Weights of a small transformer language model.
Size: 13 layers, width 384, vocabulary 32000.
Architecture: RMSNorm before each block, rotary positions, tied embeddings.
Each number is 128 + 24 x the weight over its row's rms, rounded and kept within 0 to 255. Layers, rows and columns count from 0. The size above them is the row's rms in percent of the matrix's.

# layer 3 MLP gate, 1024x384, rms 0.14, rows 968-978, columns 192-287
size [104 109 104  90  98 101 103  94  89 102  97]
[[149  78  76  99 129 126 168 138 119 114 122 122 167 108 166 147 152 133 130 111 138 108 101 138 141  91 127 130 161  99 103 186 175 129 116  67  87 129 148 101 107 149 155 168 151 157 110  89 134 130 126 118  91 105 120 129 135 118  85 152 140 111 142  92 141 146 117 109 109  69 150 150 135 142 148 147 103 101 104 134 117 133 116 124 130 123 115 142 169 139 133 146 131  76 132 198]
 [110 135 118  90  99 141 115 143 160 138 130  47 126 167 129  96 142 146 135 129 132 110 145 123 108 107 159 133 155 109 111 119 126 112 101 119 179 162 110  89 110 175 155 157 152 128  43 121 117 151 125 128  89 139 116 134 103 136 170 112 104 105 156 112 128 131 119 127 137 120 159 113 130 125 131 172 171  72 157 123 155 132 101 112 179 138  98 128 113 158 108 115 161 124 108 147]
 [139  75 150 119 111 125 140 124 127 146 170 114 107 112 132  96  92 178 173  92 129 100 113 121  92 136  98 123 107 121 128 119 108 134 115 158 138  99 166  98  93 125 178 134  98 136  56 137 133 107 106 148 115 152 140 111 109 134 121 126  97 123 134 133 106 122 161  61 135 102 131 111 129 110 113 119  91 150 111 124 138 161 127 132 143 127 129 137 130 155 152 169 104 131 169 123]
 [ 97 158 138 155 103 134 135  77 132 139 115 113 100 148 169 119 139 151 123 123 116 115 171 124 111 138 127 151 146 130 108  95  97 117 120 121 120 155 153  90  79 115 109 140 154 101 173 115 129  93 143 134 158 163 122  88 145 105 102 131 103 109 132 125 137 100 131 119 125 136 114 111 105 145 115 141 150 150 179 186 110 171 137 122 128 131 115 135  94 116 132  99 150 116 166 134]
 [165 158 138 130 123 103  97 132  96 123 129 162  96 128 142 123 116 123 163 127 124 152 119  95 117 118  90  89 127 143 150 119 111  93 111 113 101 132 106 136 194 145 114 173 135 137 102 124 106 150 138 119 107 111 104 163 165 111 127 104 120 138 124 115  94  90 128 137 103 156 172  99 104 146 118 104 129  99 119 129  67  99 134  68 126 125 105 126 121 161 104 147 110 119 154 104]
 [133 115  88 141 153 134 122  81 161 144 121 148 137 143 130 143 127 159 136 147  76 111 114 124 136 113 151 105 112 156 164 140 171  84 140 123 135 128 133 184 121  86 107 113 126 141 109 130 160 121 119 124 121 102  92 121  61 130 135 145 159 134 110 118 137 124 113  97 112 128 147 175 118 144 102 113 134 130 138 133 124 120 115 204 155 112 151 162 134 175  99 164 118 126 162 135]
 [117 123 149  87  93 135 114 104 189 117 133 161 110  91 124 123 157 115 121 153 134 151 130 136 157 133 140  92 142 106 159 134  96  98 106 139 126 150 141 101 122  98 110 103 130 142  89 114 131 188 190 117 104 150 133 142 135 110 117 155 143 155 133 139 149  84 121 136 131 156 112 144 128  86 156  96  85 140 130 138 120 142 124  87 126  92 142 133 103 135  95 162 135 120 165  92]
 [114 107 100 112 157 119 173  98 175 156 126 118 138 112 136 105 144 156 147 105 106 124 164 110 102 134 137 134 116 119 148 145 146 139 128 143 158 111 112 121 131 132  99 120 103 106 103 172  80 175 142 121 125 103 119  79 138 128 152 178 123 122 116 112 113 121 100 120 101 114 141 109 107 160  83 122 163 102 167 128 109 128 172 142 129  74 165  96 100 148 159  90 126 104 114 130]
 [131 124 126 130 103 140 151 139 147 117 121  83 134 104 149 115 164 123 121 118 131 164  95  99 108 124 167  80 144 116 147 145 108 125  86 154 126 155 135 144 108 118 120  95 152 146 147 154 163  87 142  99 158 120 195 163  66 162 145 126 112 169 100 151 123 129 120 100  78 144 149 101 132 113 128 173 140 141 132 154 114 128 129 117 150 127 127 106 121 154  99 133 168 142 160 103]
 [158 106 129 139 156 169 159  97 114 148 127 142 153 140 129 187 130 102 150 134 140 135 130 107 131  98 112 132  82 132 140 135 121 116 101 115 101  93 107  88 126 120  83 103 115 136 132 112 143 148 149 100 112 135 137 138 117 130 135 137 135  78 157 118 124 153 154 126 129 163 144 101 173 117 159 136  85  94 160 112 153 157 129 159 162 129 128 149 126 130 155 172 115 151  96 100]
 [135 111 151 127 140 110 145 141 107 146 160  94  96 109 156 124 133 108 128  92 147 166  84  94 128 129  96 161 129 119 135 129 101 108 143 146 119  97 113 154 147 143 104 147 152 132 116 131 131 139 114  86 105 177 113 104 140 110 128 158 102 110 146 144 125 142 117 116 112 124 119 160 140 161 120 151 111  90 143 124 153 150 128 104 130 144 173 132 136  97 123 154 121 140 153 100]]
# layer 3 MLP up, 1024x384, rms 0.141, rows 968-978, columns 192-287
size [104 106 106  93  95  99  99  98  93  99  99]
[[121 134 135 153  99 122  97 136 119 164 138 108 111 151 106 109  92 105 104 127 145 155 144 151 114 121 147  97 120 151 158 147 127 140 132 153 122 133 116 153 128 110 114 136  60 137 107 145 106 100  86 108 166 146 125 141 164 151 153 115 144 147  99 151 131 108 155 111 122 151 119 138 129 102  90 132 120 158  92  95 114 131 102 113 113 149 138 135 128 138 149 112 145 161 132  82]
 [116  80 105 126 114 143 104 131 177 151 141 127 142  70 107 120 170 117 122 120 140 146 139 111 134 118 125 118 120 112 131 123 141 101 143 124 128 162  99 142 116 165 136 168 132 135 143 124 116 179 127 215  91 128 117 194 125 124 130 132 102 132 143  91 120 150 116 137 104 111 167 146 136 131 142  97 173 145 112 160 121 138 145 132 127 139 129 142 100 125 143 107 119 110 106 108]
 [115 139 141 129 138 106  94 100 120 115 120 123 125  94 114 145 141 156  83 164  87 139 107 135 125  79 126 100 156 133 157 159 158 102 145 120  92 134  98 115 126 136 118 182 142 118 159 168 106 106  51 117 124 126 135 141 154 145 143 131 155 137 118 114 136 135  91 128 152 119 126 114 152 106 110 165 142  93 137 115 124 148  93  76 106  78 135 132  70 136 128  81 157 147 111 127]
 [143 102 146 131  60 126 163  78  99 114 142 106  93  92 123 131 137 112 124 103 161  98 148 143 117 116 100 180 116 186 117 129 126 133 124 139 123 172 152  99 117 149 120 108 166 142 120 139 114 120  90 130  77 129 110 142 164 178 145 149 110 155 141 137 160  92 138 100 156 141 111 112 125 105 121 136 156 170 156 163  76 123 136 142 122 147 128 144  86 115 141 118 163 111 116 152]
 [ 97 127 138 140 101 107 137 158 113 119 136 105  95 175 102 135 144 114 111  83 109 172 123 148 121 126 138 140 144 138 122  99 143 140 118 121 149  82 134 107 133 120  98 144 157 113 189 122 150 137 132 106 137 160 130 113 142 149 184 124 146 121 135 125 118 157 127 117 134 106 138 148 140 137 131  90 100 111 140 132 151 120 108 113 158 138 134 139 128 124 145  97  85 129 120 119]
 [123 119 125 124 111 172 111 125 154 126 154 108 107 143 156 113 118 130 109 101 139 113 193 170 131 105 125 146 148  98 100 131 120 111  89 162 185 123 104 152 151 147 146 153 165 134 158 129 109 119 162 105 138  55 181  96 144 138 112 142  82 109 127 103 143  97 112 142 135 110 104  56 157 129 160 122 148 162 106 144 116 162 124 133 144 119 107 121 102 108 165 125 108 187 133 153]
 [106 117  84 178 127 125 160 143 135 128 131 163 129 105 107 115 101 117 121 128 108 132 192 147 144 128 127 146 136 113 128 123 148 118 118 144 115 126 130 136 139 125  97 156 124 115 156 125 133  90 143 123 132 168 131 115 107 156 142 114  93 102  99 118 106 100  64 155 158  83 113 114 139  85 130 123  85 144 144 133 113 116 154 140 114 122 116 143 132 118 171 115 132  71 130 117]
 [134 121 110  83 102 130 135  86 110  85 126 111 114 120 111  94 152 102 124 125 136 120 115 150  95 154 138 110 129 182 129 145 135 129 142 121 132 120 130 151 103  87 121 137 151 124 163 117 110 133 147 129 145 133 127 114 111 140 133 102 146 157 125 140 105 136 150 159 166 138 125 128 137 144 140 127 112 134 122 128 135 100 144 150 130 133 145  98 154 103  51 198 130 162 124 120]
 [113 138 100 137 127 161 106 123 117 113 102 133 104 158 122 108 111 132  92 119 139 162 135 120 124 145 115 161  98 156 112 108 112 135 172 159 155 107 140 153 131 120 137 136 100 129 132  82 101 134  93  99 112 117 122  85 144 135  99 101 155 120 139 105 162 108 154 174 166  83 122 127 119  87 118 118 110 129 122  74 133 146 122 150 133 129 121 139 157 103 118 123 103 154 106 145]
 [180 102 141 140 151 102 120 140 141 155 124 127 111 142 140 162 102 153 114 116 137 115 116 133 116 131 159 107 137 130  97  98 133 133 123 144  94 126 163 110 138 170 131 161 112 208 104 116 114 119 105 170 160 119 128 129 116 121 132 170 116 146 118 132 131  90 129  93 153  93 156 150  92  83 119 155 134  89 110 120 123 153 133 151 104 164 136 122 164  49 126 120 120 111 132 155]
 [118 118  91 129 123 154 126 124 139 139 142 103 147 125 103 117 163  93 118 110 146 105 144 132  86 103 110 129 156 167 123 146  96 162 175 140 130 139 122 144 159 115 148 110  81 120 126 119 144  99 155 111 180 138  65 109 138 116 144 135 118 127 142 149 123 164 150 114 143 113 124  99 138 142  85 103  92 151 150 120 109 106 105 114 112 166 187 118 119 103  99 157 104 134 137 134]]
# layer 3 MLP down (transposed), 1024x384, rms 0.107, rows 968-978, columns 192-287
size [ 98 106 104  95 103 105 103 103  92  99 103]
[[135 149 128 138 157 150 111 141 119 132  82 102 121 174 127 108 149 113 119 156 121 109 146 172 126 106 140 132 116 130 155 172 172 124 127 101 121 126 123 118 113 133 128 153 129  87 170 141 161 113  81 125 150 104 137 132 159 111 121 127 182 149  90 131 165 140 150 146 160 127 162 141 136 144 153 127 126 132  76 126  80 144 105 148 108 125 159 140 151 106 110 119 148 122 147 151]
 [109  97 140 121 132 146 107 127  81 180 138 132 123 108 109 102 132 133 146 140 161 154 103 180 141 153 112  95 125 120 138 102 114 107 120 159 139 140 133 161 131 123 140 110 130 118 147 114  98 116 125 189 147  76  79 169  99  99 113  88 129 148 115 136 101 132 129 166 161 176 112 147 130 136 165 114 107 125 129 128 122  97 153 100 114 107 135  88 140  82 103 174 105 135 114 134]
 [122  92 112 151 131 122 103  72 120 114 144 131 163 136 145  79 147 141 107  89 133 105 131 136 121  81 129 148  90 160 139 114 165 130 146 114 160 116  74 137 126 112 131 166 119 126 117 110 128 105 152 108 143 146 141 114 121 137 133 143 154 135 120 123 128 151 126 152 104 118 134 117 121  98 105 123 149 129 140  76  94 137 150 159 162  68 161 143  95 120  80  96 152  97 124 121]
 [154 168 109 139 152 147 124 126 104 141 123 117 174 149 145 118 127 166 171 157 150 162  66 124 134  87 166 159 152 125 109 139 140 118 129 130 133 149 110 135 184 129 110 120 114 152 113 137  95 114 159 120 155 122 103 173 138 103 122 140 147 143 121 133 152  97 108 151 101 103 124  92 105 110 130 144 126 144 103 136  97  81 125 153 140 130 142 117 144 145 122 110 165 138 162 136]
 [119 106 156 113 123 156  91 114 142  85 160  93 144 103 132 130 182 118 114 110 135 160 116 139 111 126 123 173 116 108 130 103  86 132 158 150 156 119 111 131 127 158 159 132 155  82  85 105 108 104  97 116 154  97 154 118 130 112 131 126 146 121 144 138 130 171 158 119 143 141  83 141 118 141 171 167 156 121 130 119 152 118 137 142 138 167 120 136 156 109 149 143 126 145  98  93]
 [116 132 110 131 131 151 124  96 122 168 155 136 105  86 133 103 113 168 126 141 152 106 112  91 114 113 174 129  78 107 123 180  80 135 112 118 160 191  99 129 108 165 165 141 131  95 117 156 100 118 130  90 124 102 152 100 118 165 108 108 141 104  87 186 130 147 142 147 111  83 129 135 126 121 126 149 112 125 128 122 127 146 137 129 134 154 116  89 135  98 128 135 129 141 149  86]
 [141 106 163 179 125 148 126 100  81 110 125 133 117 142 139 123 129 145 113 101 122 116 115 159 128  99 151 135 136  85 150 104 137 106 109 152 127 129  74 146 156 124 152 133 163  91 130 164 147 125 102 104  74 140 103 174 164 120 118  59 108 131 163 109 140 148 177 156 183 167 120 160 127 134 158 126 148 165 136 111 142 101 124 139 120 115 140 140 102 133 167 100 130  99 147 119]
 [163 187 117 122  91 123 117 136 123 149 134 160 120 116 106 128 128  50 130 118 136 106 130 126 160 176 111 118 125 160 157 126 154 140 165 161 119 129 136 195 110 133 119 128 121 133 162 128 167 143 155  89 168 119 113 117 126 110  95 170 146 151 139  99 123 166 131  65 143 128 142 139 158 155 100 122 146 121 194 148 164 127 123 106 151 109  97 137 134 147 142 165 152 118 164 113]
 [129 151 142 134 141 135 114 119 169 105 122 140  91 101  91 150 148 126 126 140 118 130 117 118 118 120 126 122 153 109 131 155 121 147 165 123 116 123 145 150  96 145 126 168 122 109 110 133 100 136 108 128 160 166 111 160 116 141 132 126 116  98  98 141 136  97 166 162 121 130 133 136 136  69 102  95  86 136 171 138 148 126 107 124 115 152 172 169 151 140  78 113  56 129 131 120]
 [122 146 106 134 105 118 145 157 122 104  98  91 105  97 135 120 147 124  85 132 123 100 110 104  98 130 119 123 129 127 125 141  90 140 111 124 122 117 147 117 119 162 184 117 114 164  98 101 125 129 141 182 183 121  93 148 152 130 145 140 150 156 117 134  91  76 127 115 112 164 113 127  95 145 148 121 127 119 101 127 123  88 116 158 149 142 118 151  94 144 133 168 136 148 130 151]
 [116 133 123 167 140 173 148 131 134 144 160 101  82  95  63 111 151 124 135 115 123 129 114 109  86 104 132 161 119 170 113 157 116 101 118 106 166 105 139  95 120 107 137 125 101 129 126  93 126 137 103 157 131 169 154 125 150 139 113 155 151 157 150 145 137  99 117 133 115 130 129 150 132 128 122 104  90 116 123  55 136 118 160 141  74  78 154 137 150 150 118  94 110 119 167  94]]